{"positions": "rope", "rope_base": 10000.0, "tie_embeddings": false, "init": "normal", "init_std_qkv": 0.0173, "lr_mult_o": 4.0, "final_lr_fraction": 0.0, "seq_len": 1024, "doc_mask": false}
Each number is 128 + 24 x the weight over its row's rms, rounded and kept within 0 to 255. Layers, rows and columns count from 0. Numbers have three digits each. The size before them is the row's rms in percent of the matrix's.

# up: layer 3 MLP up, 2240x832, rms 0.0652, rows 1294-1360, columns 704-767
# down: layer 3 MLP down (transposed), 2240x832, rms 0.0373, rows 1294-1360, columns 704-767
# gate: layer 3 MLP gate, 2240x832, rms 0.0613, rows 1295-1360, columns 704-767
up1294 106:130111109113156116079095132067123110121103119171102135139122171158183136139176144158099152136155154139152141109151142123121136097148156089116132145092126072141157120084144137119151120080175102
down1294 099:073155126156147137115128139102160096119117144154169115141114142116139109113124123119141101152057153157099135156131146190179102111147124149106086102183160191114117100117147160152095080154150081
gate1295 098:148137095171105133079104135151118075153109130114102092164155163082153154150138102168117115115195109126128092094114142131111123146151111136093149154122128117145101128126146125109145126110092091
up1295 105:102134159113119055121065114089083162101107119110137156168121135137102111137117143177106144142159121107133136171144147107093095098147122141143129117115096120117088093145114101152094105143122120
down1295 099:154139149151176137123119134144113189109140095142058099144152089146097139101145123135126150150161105135106164120163126117130147134133169112094129111136149127099122142138121184123119159132146179
gate1296 105:166113111130151114112128091108114137134122120160153089150136097128150161109123151097128107169111127118087122129166095129154092155178120091126167144159136106111152121134128165097110162136141149
up1296 098:087126162126184148115137119148128087158120123086094138139157157114140114142150041098105107112115103136130189075133121129142138105146116118134110163129095172134131149128101076183131152108091132
down1296 098:129135128093092117150086174159117116116111064161113104142150079170148124138104158132133151130145167163145112138061110167106099117131125155143173189169140135140128155128117093114112124197147160
gate1297 120:102123125076173134143127144100118186136151118178123125125145155155110115156148118104120149143110125134145161125098140147137154122161107150146134139127161130124119120108113155087063103089110155
up1297 121:122088137143119147120095112094104154162158081149158118128130114104170140184143142107112096143139114132123161145100125169129147112153101134091124110109144137150164146143164141097146117108137106
down1297 109:137111154163121131106147075100168142074104143116131057107105098156146115124122099181108170173093115116147174109129141132136148100131172136152093122113093141130125167123131133165141151180149134
gate1298 096:178091083085122124159123113136120126106115082129114151114137130148146110093140112085125110124109157138142091153118095127166117128139149149163110136127151099090137164168152132118126083117117153
up1298 103:088131133065114153141154135088167150142142125083126137140128159155124131126081139102165098144160107154123114164134170130092163122111068120154089147165152134115132158114080132110132150117143105
down1298 103:142117122164140140066118148121093105136148103138173139109172151069103136130142139160125134145089135141119120157096092119110163173096144139105143119100134143093141125124146136143109072135161102
gate1299 092:102105122201097138123124107118127113126128112138119126139141151133123125127137127126175126114164141109141126109146159106119115097121120159141140123126172121170140100117127133107131133120126150
up1299 086:105151100145162121180123138142169163116095146151175117128120152148099146159144129101121125136116108114161105099119129172103123117134142103111087151113131162118098127148122127131089097119122106
down1299 101:171097116173107133102093150077161104113117124120130139154160173139106120085113101169108158173107123117111104141119115101111115172139132134149152123129131122099102095117158107146099177121124151
gate1300 093:159112135117107068135099140092127141141113099134144110151132132132117151147142143125167155099108104136111118139092116161118104147124103179109129114158138099093122153134084143070114156137144091
up1300 094:103126110112094129100101138113124085139113158149134099126112123073078123116096120088059176138150100120121116100094097126156126139089128169157135084119118140129157084163121159108113140133120128
down1300 094:098092166137128165161090108121161157145104155140074120128157100129121080147186107145189127140158139133147117115126158186146143159116168078117091161108162155116131176095139131138143109122136126
gate1301 098:152114161122088118128143075094135155103122110171125091112151113148120104144137135111129143122079168119160124144167108086102094164094108118169101155136102122118161180143133123170153138171155127
up1301 093:155140187122129132149113117120125152146166087101175092124120094170144087157169092109144121206141141125110127144148130092133112150107117119179115126158143136148141099119155113187168141088163109
down1301 102:160138109084139178142143170109127104099130149106141141155126115121110163158124149140118142124104121130131177115148139124145190134153103133120098103064148111125059061151148119146130179090125098
gate1302 098:110135105104138157114150120137107124101159117142126135122169127090123121129120086145140131146123195165139117114123143111106175098151159109162093116128122143116136100149154119143177101135113102
up1302 108:145102141043167166110135119158144112174166126115095115158137121118126144095088145142111123103108120105076136109153150114112148122104142086180133109116122129119118086147141145141138102121146110
down1302 103:180137125170100108159097145125132142137099116170148102100085097160097156131092100144121120190105119106118147106119144162104132138137181124190108172130145128121089097120122159120074133129128134
gate1303 104:084140162112139112162141126143133114136165156133120122138100117147101122124135115090138123086114119109146106099102131117151093167127139113121137102146167137113130136119107148107141154112115099
up1303 106:094131111064160135181112147147161133137140119151076138135122124136165111161124120127100141112083133119089156084123083116149104117090090101102153137182137128127109111156131129145123135117093160
down1303 104:146127098175103123158136136076124133111086107133077118084137128117112101163108139091162096150122116113150165135109126114104156135102117158126169140111132128109118109140165114122115099131099135
gate1304 094:137140136122085151148132121103127133154112129161114114149131140153119128144153153094133110133105161114134119118130146130145144137140106140114136138128158139114129107132183105131120132157169147
up1304 096:142089108110155123137127109132127121123146117155150098124167114145169164112174117104141071123152132206113127111139164157147126091126104069135102152141085157121127144152103111055121114095093171
down1304 095:115130139128159150161151131165176184163149143168108169114164114102133144134162115117139196120108140155111092131129212124130087119113153138133115116140125152101080135151167152135161121128126122
gate1305 095:157141099092109180125093126141140082131088061117141152133116103158141127146100142121132132135117127150127142110149129153127098136095111139111131174053128139158153111144083128139098109105145126
up1305 096:128136159134104149162166114104168103152106122149125141157130136129158158171109162135119108147124140129082094133102118095120147138119108085090090110187109142112150106138109153115128107130102121
down1305 094:163121131133156110115145108107135125126128157131112125158160134089136094124125117189115166140143151143120135108105113118128074127127103127133132118101173140127108129140110115129141096102105160
gate1306 091:128102133125105090118094137124113122118116102076091138129096134143140119131091160103114131150131153107138138082171109136164139114123135165173128127085128136133143139098141115128125138161139138
up1306 095:078142105127141117120145129089162115140130116169156104113171097132150071121151175158151120130145148148128161137084096140158134115088128102104138138139092095177095084138108146134116141131138141
down1306 096:125126126115148175118134128153112169109131108123122124096124136096107115134118160154120112133130107136171117076186121114111117119128150141089144105123142123109141113121109129151115115102123141
gate1307 076:133130119118154170170103136114111147139146138115104135131140140114152131166074133118148108160132132141078149128129135122095128104187120082099117141149141231145097139136143103137090127117120100
up1307 076:131144123162108117120116132105108156093111165069055102125125145163166118154138118071113152125167179163118148127101130095148089100166071127117110118134166103123151126146123144124107117136093137
down1307 077:127093158127102115108147112169145133104138116134137086142117083115143086131127157102148128112151133140174116122134124159149182125093140110125145132113111091110085104130118073081123134098118157
gate1308 102:115138066131125086133130130144129143116087103134139131151117114124122088102143125107104110134065113110115169127098142095146137145149128149138138117118099099106088111153115101126123128143074145
up1308 092:089169124119112137127117151139108123114112116130155138075102131112133142131107160164115111124129163136118081176158094156119119077139104111108118148119106111147106139135111116141131132147101133
down1308 099:115156109145156106115163143138092185158145094123112118109120139127142129111113102132094118184116126117134125145135159147152175160128152124174106154117153146142140095137112152114094151126101087
gate1309 090:118105139133159132133121152099115104125157129143122157129141138104138142110163084107144127145152117114138105115171126121147084078100158120153147128122095124094155135169154142122102120155168102
up1309 095:128113092121117095113121100133123101169132110127111113148105115100092124162141130128121157135119081150144182125154139158139150173141117123135127142097134090137101075118140122167150096145114121
down1309 090:095113090085150189123123122167142123103089199136115112131136096166134152121086167107129128167142136154146142170094145113158050150114154139141120145135136105139102144127093143102118107151141109
gate1310 096:162097154125164137122127072122122164128153124144150097134130151150134083101136143099111130124108114137083127125117123145136161157182121095172101142096108196156133114122185115065140117105093125
up1310 076:090162128128195133154127125124141149165159130112144074166141139116117089125145128138136170141114128149102109126130108111122180124162176113137138155123117087086164102152159158132169089127120149
down1310 088:133145101126141097139118168174130063135125105133146109089122117112124167154150115151191131120119121144140133166108159101106121069096142135170125136152129140129132132132093142130115100140070147
gate1311 098:099124124105153121092134118158109122135119119130119112145146105120125152116079129123078123131148186121118162099130103154122137168120140105131131121134151140155081153088103115132136182172141156
up1311 106:174159136151127132113106162123113107125132141138146108145134124104140168132161156136135110152161126156121101133151082121167136136125095136158155096102137101133142122145103156135128107080111114
down1311 097:098175091139141119101151176108167046156159164096084133133117123065134158144115131090100156119159089114104118098133120135135131119182091122126088140122132121121200117130093152136109126098161094
gate1312 104:141120101114135134127124152169146115122159135148071156137103136135131135137192127123131121133128122098152106127128096159109120102110110144145150135117106125126185110133123099119147136111091119
up1312 078:041118115092139148096120124079094135115135116131159138082121113096112110114061127096125146118121148108075190101160115111155122133095113119127139132153145133143106133116125160125126112152139158
down1312 094:157108095113162170166112169139125134155159119145084157138118120101125136104183106127097099115109104116114094135167109141107143137106113127164147137179110130142171102131130123130150183158160091
gate1313 086:150114152123133120107131141103101112111169136050126141139149144109142137125062110123085129156149143097138093138124128118141144116120159112190155127086127166122169139143125101122132109122111102
up1313 085:094141126089138148153123154142105103187126109149128116087145111084138141099136122147131128134104164119128112077150134121152108136114091099151164109115117165138118158117150114120096156144130142
down1313 091:136134140111136084150125114150156123061151161141156175156136116168082145148116097117123110176111137145179164138113146131126151093090099158176147113099149106134104119126151149144138147132144122
gate1314 107:114141122141127142138149139108144131122141138142135110139098102112138162093184100135117125097157121159157158160155140122164148180128114094098145092168119105090122115147105116135168174140125136
up1314 109:143152089163139144176121107096154159146125109091160114147057116159148126130156102124161127114093167093133140121126086137156120144119095111128121108139114160132122100115179120139109136162184153
down1314 104:102074169140155140096085126114194065138100107124158088144132104120114135106163126124124126152124106114145128129132115108133128157121165104117112146109085129099133091152097135099130165116131118
gate1315 109:132139134100145116095113142116160166098096100176141130155138158120149106145148121127154133096136115091115150133137144160141146103119140109101144144109115133083132074093141143122135173125119181
up1315 109:137116113132171154148110147120140120113117126164100125115134145154095109095155124142145134134133142100165113174129126183129159113144143124154113115093142122097129172098123120162133130118130167
down1315 109:125136121141108113117123064124063168060146132148164106092083131161132121119116185140118154107130101108112135158100127122091135150104134092119113126097124120132126098152072164114116122109087142
gate1316 093:168152147113129124150140180180115121117132097114127137155176100093124097135184133133087105131183108101091136106139132194118119110112143107097096156121173099143099140070138153121131160132117124
up1316 086:128110133085126117118130134105114155091117117147114095135147133115128151070085146133114125151133145154137074055138155108137151075142169145121190100079152125129108125132114116146140116102158165
down1316 095:127114126087126107160131164106120141106160200157133133139111122096134148150116163195154157154151108084155126123136133121117085135138132157109121152182082142123111109142131120095101159154138106
gate1317 097:072110185132146147100146131135160113125147139115133149086125143139127095148134127126081151109139187084080121170122125108090134103135112150144131110145087146186141112145120131128139147133154119
up1317 104:120111093144133148124148150121129161094084140128138128125116148131138139097109161168142143156136118139160135142172102139162091105098121150128131129150110155121105163153127133125125079118099169
down1317 099:122165115105101105134137114127122120135097118127108116110157087111074095080132135103125113080070099086158168115167120079152082146113146131138094197116134111113129126124119159075135128161134116
gate1318 096:174153098115146120099137140119128136132126100137114126084135128151105111166126099134089089144149116114158148127126150151087118095107174110108056147108144127153111135133085153129078113080117101
up1318 093:121130108101182157132116167120126124129144120109145107115161121141115177134137123147097120161169133147131120155131154128122105144124126099129097136137112127118064119154141119177127097146143127
down1318 089:153125142142096092109135108132100125148177124157134149153119117118134137144110153115147134142112123126124110118180154117097147140140122124146151121152129118139140137159181148078157119105128179
gate1319 097:125104127106124109130130091140132122144141112123137154101150143120159169172068141137134155119132077127146140120123110098136133135093107160077108110150129113158168135131116161140166132173116115
up1319 095:124137106079111156146129097125144135123121166134171135102130140133109143150130114104129154112142103092120166142123145153129102116116105142126101139114138113103116122110108143134099120125124100
down1319 100:109119127122099128107151107113117132093137073171136165126130122088147179093114146135114144091087137150152124148107120080092127143169081168070110106182064142152154123146145091115132139118116149
gate1320 101:105113155104155099093108124120120075088107128106153119107134116136131127145134179183115107111147105164117131100129158137129096131124103159111097115117128056134118183113160143129144169103127099
up1320 109:114164098117102159093135097165089146137137112149076124136144133109091127109091139128132150116113099124132128080106123115123118119118130160134113111111084147122133127123095096144098132103152181
down1320 096:078127130080121118131163142097125125176102159120148131169120131132118131120154113099124139106088140107108126100169166124126167116171146137128157149111112060112135148118128128142118171106136117
gate1321 101:180139123103142171135083150103139125108178172114098109121107109109168115121143121142137152132081139100144112123147134113132133121169134145117129075075158106102124113131103083147124172190117124
up1321 088:155130129131107109128138135115113145094060140117155103134139103100094132126112129118134141151122061100161127147142158119110139155164102092156138086131159159125105144125134112137132112141144148
down1321 095:120135111092114150149130180149105108164134097135098111110128140107126161118142131148154161165138087144124132128144112108145140147092170150144144168168159089153152124109089107140114080111108159
gate1322 095:125155079091099161174114165168117151112173143127127133171153154127133109142122125141095153151169127143119139087156125090115112127156108140164157079149136116096105112124157113106157110135126113
up1322 099:130149116137125111134200110128123152167135162128148210129130131114120169092110123163101152145146121123136132118117146131130155145136125107145164117164141134087133080113103170152084157127110118
down1322 103:145102124157114136136077125107132123140122113129123127079145153138146100140169123123099137122146137129109136089096112148136119078137114135145114175103155131095156113150118146158133118126138115
gate1323 095:111143129129127142118104119109180142127169152135126137129145135115129153133096124105140111107166144129122097216136124093100188131146134157115140128119164118107125141156067136125138089186143110
up1323 092:087136110104154117142124132101066144138184117094128124084149130084065117193132144143081094178136106134125115111118130100131102175101117120102141102142104099112103145106084126121118125161109153
down1323 096:131170136091114153090111124153128106128116123115168130134121109085120133099149126153094160106111092116121130064142134135152127153122111118103098182091133150146151124139166134127108175124140161
gate1324 095:159111122129151118119150097116097097081116124116164126123094131111146122106158121117125097117103137110135123121097123112149178101108118139137128156092133125134085155150115106169140129094163146
up1324 105:101131137137094113130161114114090173133115148153118094130132156142115127137108142148170153128158129158151130136158084146102160149119085146104138104154138144135147096090103133115133128088072128
down1324 100:100140093114150071078103130097127154136113134114174124133109137112096142084161170105149110156157180136156119130135107155100086131144167125153101137131120090113149113113133084125142150130116155
gate1325 104:148121124114134147134109128156129158142146095120143139137074144176117090194111129118133140139161129095144129157103181144099130122126125160137127100143135150137152137146158092182170154115150098
up1325 106:119149132099118120154124116133139130108118113092159134129138113138101118114193109148110147119094103139161170088086104083146082143140118095130115132092135132122124128126130123130115156184148136
down1325 104:150156114154112160133131130099151131072110112112114153121121105108134155117077158112109123116105118152143174125143153099093095124143087139160134180134137114097103167130123137148123133193144142
gate1326 087:108126131140129119124152132137119089109121094121156110139109141093188147102156129135158124125122108146172129150135119183155106106141142156133123173167145164168123133092082125133099132162128115
up1326 093:128088083148106088129145140094103158102154082137142134115139072143131152140149104110180111123123170145127137170156152158134140158154129110120119132110110157096101101152119091114121151093145114
down1326 092:159143138147149142124140087111112107124145120105093096139085147097131153155118150135096120136145110117153145145138114127130106110126106176110140188149119138162134157109140145152130127119101137
gate1327 091:117144107116151127132120142121106123183179117114093142159159110120119106110080102155134120127109107060154115108143119128136129125132113150133114116132148177108152125111130121113161166129143139
up1327 088:110143102104158140105148143100118121108098077132122121113096143112117125120136100140149160155170152176149135126143172138172141126116102138175101145147147156117208112095127157098109125143125116
down1327 092:138085143125097122118150128117151083126135141137140134120178149153137121163137155136149083131110086139159168127156140137130112114137167161130088103134132128110091114108159112136115124112148175
gate1328 098:112144148133137109121101130148135110141157103151129067139128144121092117125159136115110095150127137153150141156129115112141075126090128104131133086073134139104130159195148078134098131137094115
up1328 094:075111074169104119133103112131095115140125110141141124117142110107104150096146113138157114104121151121112131117143193098122103118187114151141120126144118156101085172101131142119148142147193145
down1328 107:105119117140110144115081143122090112132141090100127095118131158107124144115077096114093135139093097133130140131086083108152063133113144125116162140144092134122122145152141047136113154142079124
gate1329 084:117133102151141132161188148126139144112168118099146112136114134104132076115126065125126094069111116205165135148162132124112103080137102148120123114147120144132104120130100136155120142138136130
up1329 077:108135192190123117163124131105112166116111124091175111139110095138121101076147092075125122109098134196127155143173142111143106072159070161094112158142137162103072135137125139170128111125107151
down1329 084:116127183113132124070079134122135121152133120153144137160092094132115160151129163137157146196095147132093157088143125115150143119123123099134135134141137140165093108111158163101149112118139123
gate1330 095:121132086133169103125124104134101129097140106072174111124126138137148127121125131126167146124138116087073157163099179142101144148145133125119133129121148133121149117186148134105117101165120093
up1330 097:165162155144113138085102130109134115121111142090155125111159105130138138112104098129127147112121127141154178115160088144110053140147119120100139144117098140131097137143111174139133113122113114
down1330 093:120110126124128124127114130137140142142123123150107117128143166121121144124185148156132061124082090133071082136119106126138186100119097125150151114123139149149107110107160146115150162105118152
gate1331 105:156153148106141110122172164116128140132104149056159094139124122125139132075106113126112121148142166120144140105119143098096131083132121093114128128157150103162138088130107074088145142128152128
up1331 118:136092099106138107182150112131137107126140142145114147117137125127130089161132115141134133116137114094118150172134081129065128138146090156104154129089133136127149108134094130152146111156153152
down1331 100:092100128167152184139152099095138141141090127162100124098103146113108120115123103149160108160118123142093147146135164132143170077115155127135134162107147136126141135150148155156148143150140124
gate1332 098:143108114153167130172130110141068134142156084120088100128102162084079127128120132118171113123126144121098125135120140094119145127117108164164113139146160156092141160115133111122094159153132107
up1332 100:125122128078104139113070133113109107100136156139118125104148133125155141103123117138117108172122115159138133081133157106129136134103132119097107124164142071146140157116117118100154151134109125
down1332 103:168143130183139163084190150103163096140111141133122131141137158138108115107136144147117140106110100094118149149130137183141095133133144112136127092126161144085123129100163148133131078140133120
gate1333 119:139100143080106097118121145152107098153134111136145140103111088147112104097128127138140156162055141152109146147138114126078095149156142129136158108110091131102126133142074109140064141138136129
up1333 106:123135112105110090122090064156139137174175144149136074074152134154160175129144144101145106143156113100153121138112070093150135102124130113156137130108139099150132150096146100120122118119116130
down1333 108:114131108144103122121129093117129132142133120132113153103093141144077135119113122144134111110129109135130133111092116134129098157122131146115115157123113115135136144147127172124131136155197132
gate1334 097:136107115123126145166128109109100130147147156134145149076146146118103135110127135137108130161143115169139120127158133137083109123095100172123132176124171079092129134108133136106119088111109133
up1334 091:107113158075144110107150152136107118122170129122104105164149128141106123128143105095159148101111145124180117157147149133151092131146102092128140148115090169120131080106120127140168126132125108
down1334 098:147190118136149088165085072148101117113143161113073098125091152146150140148123169111127172097158132111153119105118138109127129120145113140170129084140102071155078156126153142122094110108122162
gate1335 078:117110104145142064104126108101147133127129110118168116133167140104107102099108096155145082143117122180072109133172171111105144137166143125146136118151115114134116144091156090127127155110108138
up1335 082:099145100143112083104126136143150136132139092153127097140127117125120127124130114128120096132157126103102139113096097139147120085100101159150143182128113113147094114079193169163139120155131107
down1335 078:129097129149163175118091132120123180103133175188098131168121109177130149151169171155135122115091148162149130150147109140144121118133111113113094095140133106079173137125116112107107131133143146
gate1336 098:135088137135112117127124150157139126128122122108147106117097137112104173158105150125083123101152148075129130133143154157133118099086152127096133109153111111141125121114130114111120084084095103
up1336 101:108164103136131185115145096143144148119135150097130165122146114167152099116139161107136119078136092119131146122151147162134120119146126095119159099132143102106096115132092152141149133137134161
down1336 098:145115122112127129140136119100127101167151144153137095107139136102116156163153146136099114168148163167150169115133167125111068133110139140133143110070086107164178170129136123096083160111141122
gate1337 116:157126135143129135159144142125149145127132095176106131138119141148113078173112107153131150123129134151138143127126157181147116140107100129120116137118115130142130135150108095109080165142151129
up1337 102:144163088106125142141150128147139115162143118161129148104115111126126122138131127111128127095151131106133136144139127146151147156161132149097104110125121138090081132105118115106113136177189157
down1337 100:134102128093120124123101145131128109133115136148107218131121082124139158097057127125154122096160140140140142152137115144154119121144162097174120124106119117120135136155132095122132171137115131
gate1338 102:115077146140095151132154143121137207067151104100102110166139157140132144106187107120166097145123214100154071141134094122140120136145114112133159063059142158109120149136111156108131102115131141
up1338 102:117142141122111114089122118153107152091118135176106149138108137125086165123161108155150130119092136100173136107091121160149117120171105138121134123125147113109116092164091140113132117059112106
down1338 097:118165099185170127142094120139141117125116111079146102111153105155111127122176083100110080119141169162140104182122139120070140118093169182122138132141129132150131122122147081117131143132141175
gate1339 090:150151138122082135182101125135100141140120177121150096204128152154115156160116144110109134162165103094147151119130114118148157164134094125115104102124172128168146116108107095113141126151118162
up1339 101:077136137147193122152150131129111148146124146082137115133114106125112135133151116136138111076160108144159066136176135121089118106131138140105084079125134124120122115086099102128132168115106125
down1339 093:176130126102133090106163136153154084146141103189132129143151129100148101131086099113124145164117185139121152139126100158136118131127165105129127184158127163121144144150152123154161099134169081
gate1340 107:127117137091170186119106120132194125088135174110158091161144146146128109103134121108158145142155130181157133134063118141143157117127108178119125156146123142109112110056122107108122136122135144
up1340 106:153142098108139109145125157146104115149126095140107155079132128104122137158060152096088116093145086099114112135177146120113156154151141126088163124110115133166126140127141173134119093174120120
down1340 100:133117147132177138119113081137175106124105104106150120126073133155155113104166120149189161125168143141110161123099146121148129127155117150115130101177112136137146139097114119163145117128125131
gate1341 091:099099145123120135120147086126091153136131147142137094104130172128120124172131130127128127178154102190113117110114148149107165142139117106140138104113116145106140138065095158100122081094081108
up1341 094:157131123150121100157165100148115128124119120100139143113132142084137156132155116145151149148138109145132100144094109159123109092156138152120143169143114097108161113083139131124130145173105144
down1341 098:127121152103105119096152145099184152171150149151074108131121097148119154112136129131146085155141145080138113107134137110135110137122135118076141140147119139148115114143146145114136161112111112
gate1342 099:102129146117106129138134175148131137135137162084118102125148119091107105129128117122122130114114079123153128212107145126149124118128137138163083116099101128134167119123089141117114151186125146
up1342 101:106132132096125094155135149126077118111129153157123140105144119135131139146111104152126072126134131100111152162131110148147112153121112128147155146117129165154105119068153171078150122085169116
down1342 101:156154104173165113111132109076140142115133075124092102153108125135162124142088116126191146144119148080099146093113107167157132135108114149136160150121135113137119144172133130116086094113116154
gate1343 096:166148117121106144146140114160147155141153143115133133089145152119048110124119118119080131127091084118117125165090105143166150133117110130126139178184139128109163154134137096110130088173179111
up1343 093:151116130115175106118133154105142119136134096137116089141155086142161160123141108187101110169113138097093158119150155125076127115154114120119139078090159083189121081186176166137136140110098157
down1343 101:117182114145096127128131137120118112139161149161189128124120127117125136123097159129094112072103076125120199107134132131086127155115101158142073120099108129136138103136105165149133126164145118
gate1344 108:122119127135134125135124120180145141149138125141101070094109134137126052148110140156124115133156110126133130101111120147135130125119138157093098119160144097122176153131137114093116157088119078
up1344 116:104134107156121117141122131148136152131108100121133112097155127118115166100146125112133072126155128115129136132087141112142157108143102157114151154121110090100177155132126127069123145163178093
down1344 119:158114146137101127128108154132159122157147136092125073148130136129134134108126070135139132115125063132207125137131101108159118147096111135155132102126121139134127158118143100161108123102142139
gate1345 099:190130128143115106137095099093138128153106117130117115142128105124140148114111123138119125109160138148130161114134138124123148106120144176092142111105113124111167149121113126109143145142066098
up1345 110:162148126158115127072159112139079123140132136141153161131150081118129100108127152166118135133128121137126116107157177171118146119141136139127107133141136119136098138077146145102116116102105132
down1345 102:140093144139122155107139083130083112153096136060122135130126124162138091110103181112092086135106104104083174154122164129098171163126116160124138132148124127141141156123142105137178090109104151
gate1346 107:096111154114140145097087149100131136133135145117156136101107112144187080096122132144107101151125129135112141105157150112133138119128158130120109173143107132139120171146171113154120109104106117
up1346 101:161126147111103151138132090144091146108150146110136141099118146128079126108131150105126126126121103165162147168129128114118159146096125146171149128133081102137159150110100122142116110111119135
down1346 097:129100115085143079147077132117098150152136122126155141145131176136123105144115127096124126098137151101125123118105115127131111147110153085137147095114121149147132111090106122095113133134142133
gate1347 105:117086156118126139101100138141131120112160132165141148116123108121124128099117151114117149114082108136105115063128128130148114136123147149165140067162176147129129102109139138157129165159157123
up1347 103:155125117140165090094159124150149099182144126154153169110119170149068141135152138113138093109162160141127092135100118137141102149111098133088144157159124143093124094094137139100176157131082131
down1347 101:118128157120100147115104099147120165098110150142138145145096140176161096103134167161179120157136114118115128138101117116101093149118148115147139097157160129135148113151164115132142155153101131
gate1348 093:110119133082096156118180121161165125164182142113077155110157143125104082118125145170114153112138144134119152159114118128107118154133088170129138109130094149121137108122149142116137133067120108
up1348 101:134176153136173119085125077117115164129132079148130139132146106129132162159155137112150131128126120083142123095148130135107121108115147163149130122150117122120108119133147156098135127182167194
down1348 094:089138170101146155140134136137116142127118090131096119117064147137067142114137120181126129131109117175098114124100130115150116149144112143158102119122142105105149143069105122168129106088111101
gate1349 101:115084130117137115158122134126131131090096122151132105142100103135121103135128124143135127114112109124120119104169127158114167092154136101121095118139137118123112121105109116097152175139134155
up1349 099:142124178149126126111094152133122124102156172081116100115131149078135147086142126151161115072153139120133119126120160121078126135132191123161143080112132142129134162131123087116153087110179151
down1349 103:125076142125120132073147145127130123156105161133085141124126165148119129134107112136149173147136125132124153131142140141157175129125149142150125157144082098116086104122097148140080123154160126
gate1350 104:119152142104157113121123148130118131166128117122141131139142114107160093136105089105086119120110139158159145123155100150124098104121092163095147122120106121169127099151106093165120160096125102
up1350 101:117103153137130120118126146153119116148137135126118147163129080130114139108131131124115119134099134125129153133126139112165130125083096149142112149103123163126118118111146140144124088151160153
down1350 092:148130133132152124091110135177100119127105090124168129167159104115151157143142100161094149137177134146139119120198103147151139156148129170089141164116139134140144074151124113138126132078084114
gate1351 096:156113109116137102133143141163169101149172111147114123142096103111111115147156150150147085108116147159157155068086128124123102122112120075197121151102092139162123147126090151111131103139115160
up1351 091:121113166133134110125130117148108126132118151137113116137140150134110102099102123153132168154129098179102105143172115106126139124156172153098131079124130127115096147150134083172149145154123080
down1351 091:134121149168110119128099115126167173122123136141120147156103122115094146128121141089118130140118145154186144124103183135104147119148127092154151151082130102148117134157131160088098066131150131
gate1352 090:115120140080139124128123122117152101112110097122152102176121133097185118133100133135127149146133134185109142165109122147130150086142090105165133129120057092123151082121101135118173117125046146
up1352 090:120142077175145082105142120143115149139156146124130164142093087108129145129105155128157144136102148132123173109148117087139099130122178139122121059135116134118114135145169113102075081141133126
down1352 089:146127111103150115115090137108133119097133160064192099145125097151108091076122066100142125090164083145109132144135158139115108121132124143146153118142118173168114152085103146143135136085138141
gate1353 099:112121113125100116133152163133148142084104156098163100107120165123071089140145160142136133117151174097119130122138108135147110148084091117143115068081155127168128159138102111107099150123176097
up1353 091:101117139124092086173121161116113169114070162121123089133149152121092098116137167166101123147100151176142121132112094101103067153088109162116114156115172149116147134083134116128114128149124103
down1353 098:140106115138143112118118087127132152151164137141085132153136126103093136120073111083068096133084122124149137150123108156148161106140158160111123141118147165132076126145143095136145109121107148
gate1354 104:098151096138149125126138130151142121120143096172106078133092119127112125182148148158088124127069147124123152125115076166162102108136128177125127162135136144168151097100129149157102116089130096
up1354 117:127155121131160123098171145139088127144113154116084103134124150120148132128093173115142125168118170132154082093129167139123096135118114117124131092101087152140157115117128131141082080126113106
down1354 100:131106145063121128109123161164131139130119133102153179123182121113153137081145156120123141102161100141151113124101139114101134117125131135138142120107143123139106118124168113096191156132114154
gate1355 099:108125102101138117117162128114085108115156151145119088102126153150124147137162198109107115056136089144117128145131136077116143133089138158145067158107137127133069111141152165127112102135094108
up1355 108:134212165133109089118129131143128138108147129161100131117103167052102146186103107106094142116104138133121121105092153135110166110111128093202119128157118127146125098094130142125127118170153121
down1355 097:118098076139106146114127139101155119153153123168145087147096069181166144092117152112165109154134102138154198158131115095121114108137138106090125125084170160126092113113114146083158109100103139
gate1356 103:104130113150110167089106112176118122115179129128164153113144094117136091144111117073097097122121124145163152072101107126157116150135122165152124097119173136109119118120161089090126149109126120
up1356 095:146107116116104112131126082131171126118129119082147109110154088134121122117120112137131118113126134125155146165112120125167107134137111179144109111115094118167127169131117111138108127119135181
down1356 095:111146160125156159120099136098111127128087143145124096132119124149125148148143141135108139117111112139103116109116179124112121132141175120086110120135077160143120137131094116120137131140141095
gate1357 094:119086125120129122118122112136115121167144115130092127143124128116120121123097142093148192131122118160109134139109138138179131133149135134112134111103099108144125103147137163142106123122114180
up1357 104:175118116131099129145124144156097063147105118129086136121159102107117154144134121117169131126168120165117115110116180130132177136128131112138131094139115137175170128149132109123136071135121137
down1357 098:110092167118081100141136086147131164132118116117110161127119139113159144130157166158125130136131120114139106095119107152137142150123139130152155141153143130171101168132149119118148086094104123
gate1358 095:136152119108141123105158162125144121134134174177125089144162103151157157149131102146123088125145134113149157061137125105121112107155115137137129096151127092169123158120148123083140152095149111
up1358 090:080093135100147155178105125112097174108141093155111145128113127098077131174099187154125123132182097124125150161168134151084114173159137164135125115145154114150142129117114141089148076078122127
down1358 093:141158135118111170126140120136120161146091122135104084153165145116157127133142146137117112094137097132117167141161167098142110123086132086141151125135092105112142134155131110108133103090150099
gate1359 096:120094124130119139138107125110124123137110134105136111200136138125150112144142146110151088153145174138140114105149161163158117112139083133146173151132128078113145137136125127108118145141124129
up1359 098:130118163113131182091138126083132182155149078157089109091165102170087106158093097173123105097139097173107115130130140124104122110127178137152141113120126173176103140144080102138155154102111148
down1359 114:103176142081170127132148137116136127139118105152126088108135134132161125130079100103155113118120167104100112132138145120144154080110133141102143135139094131106166074146123151130181039120128106
gate1360 104:148106122094106125111132131097164156089141130117131127069152128109129154194174126145116125125120114153151163127158148150121168110128148157126163146100132137098149135118144139148109156121123087
up1360 107:075099124128165133125111177153147116139082116122148110127117109187100133147100087134141135128124154139152185095140158162123113146156083117105180119141115091140126178108170136174135165104164132
down1360 134:171171094135097124141118151137140136142148105119080134149168130110096204113147106108096118176080099115144115160080130125110123120135091135118119144170114182115137096143125127146092142128131132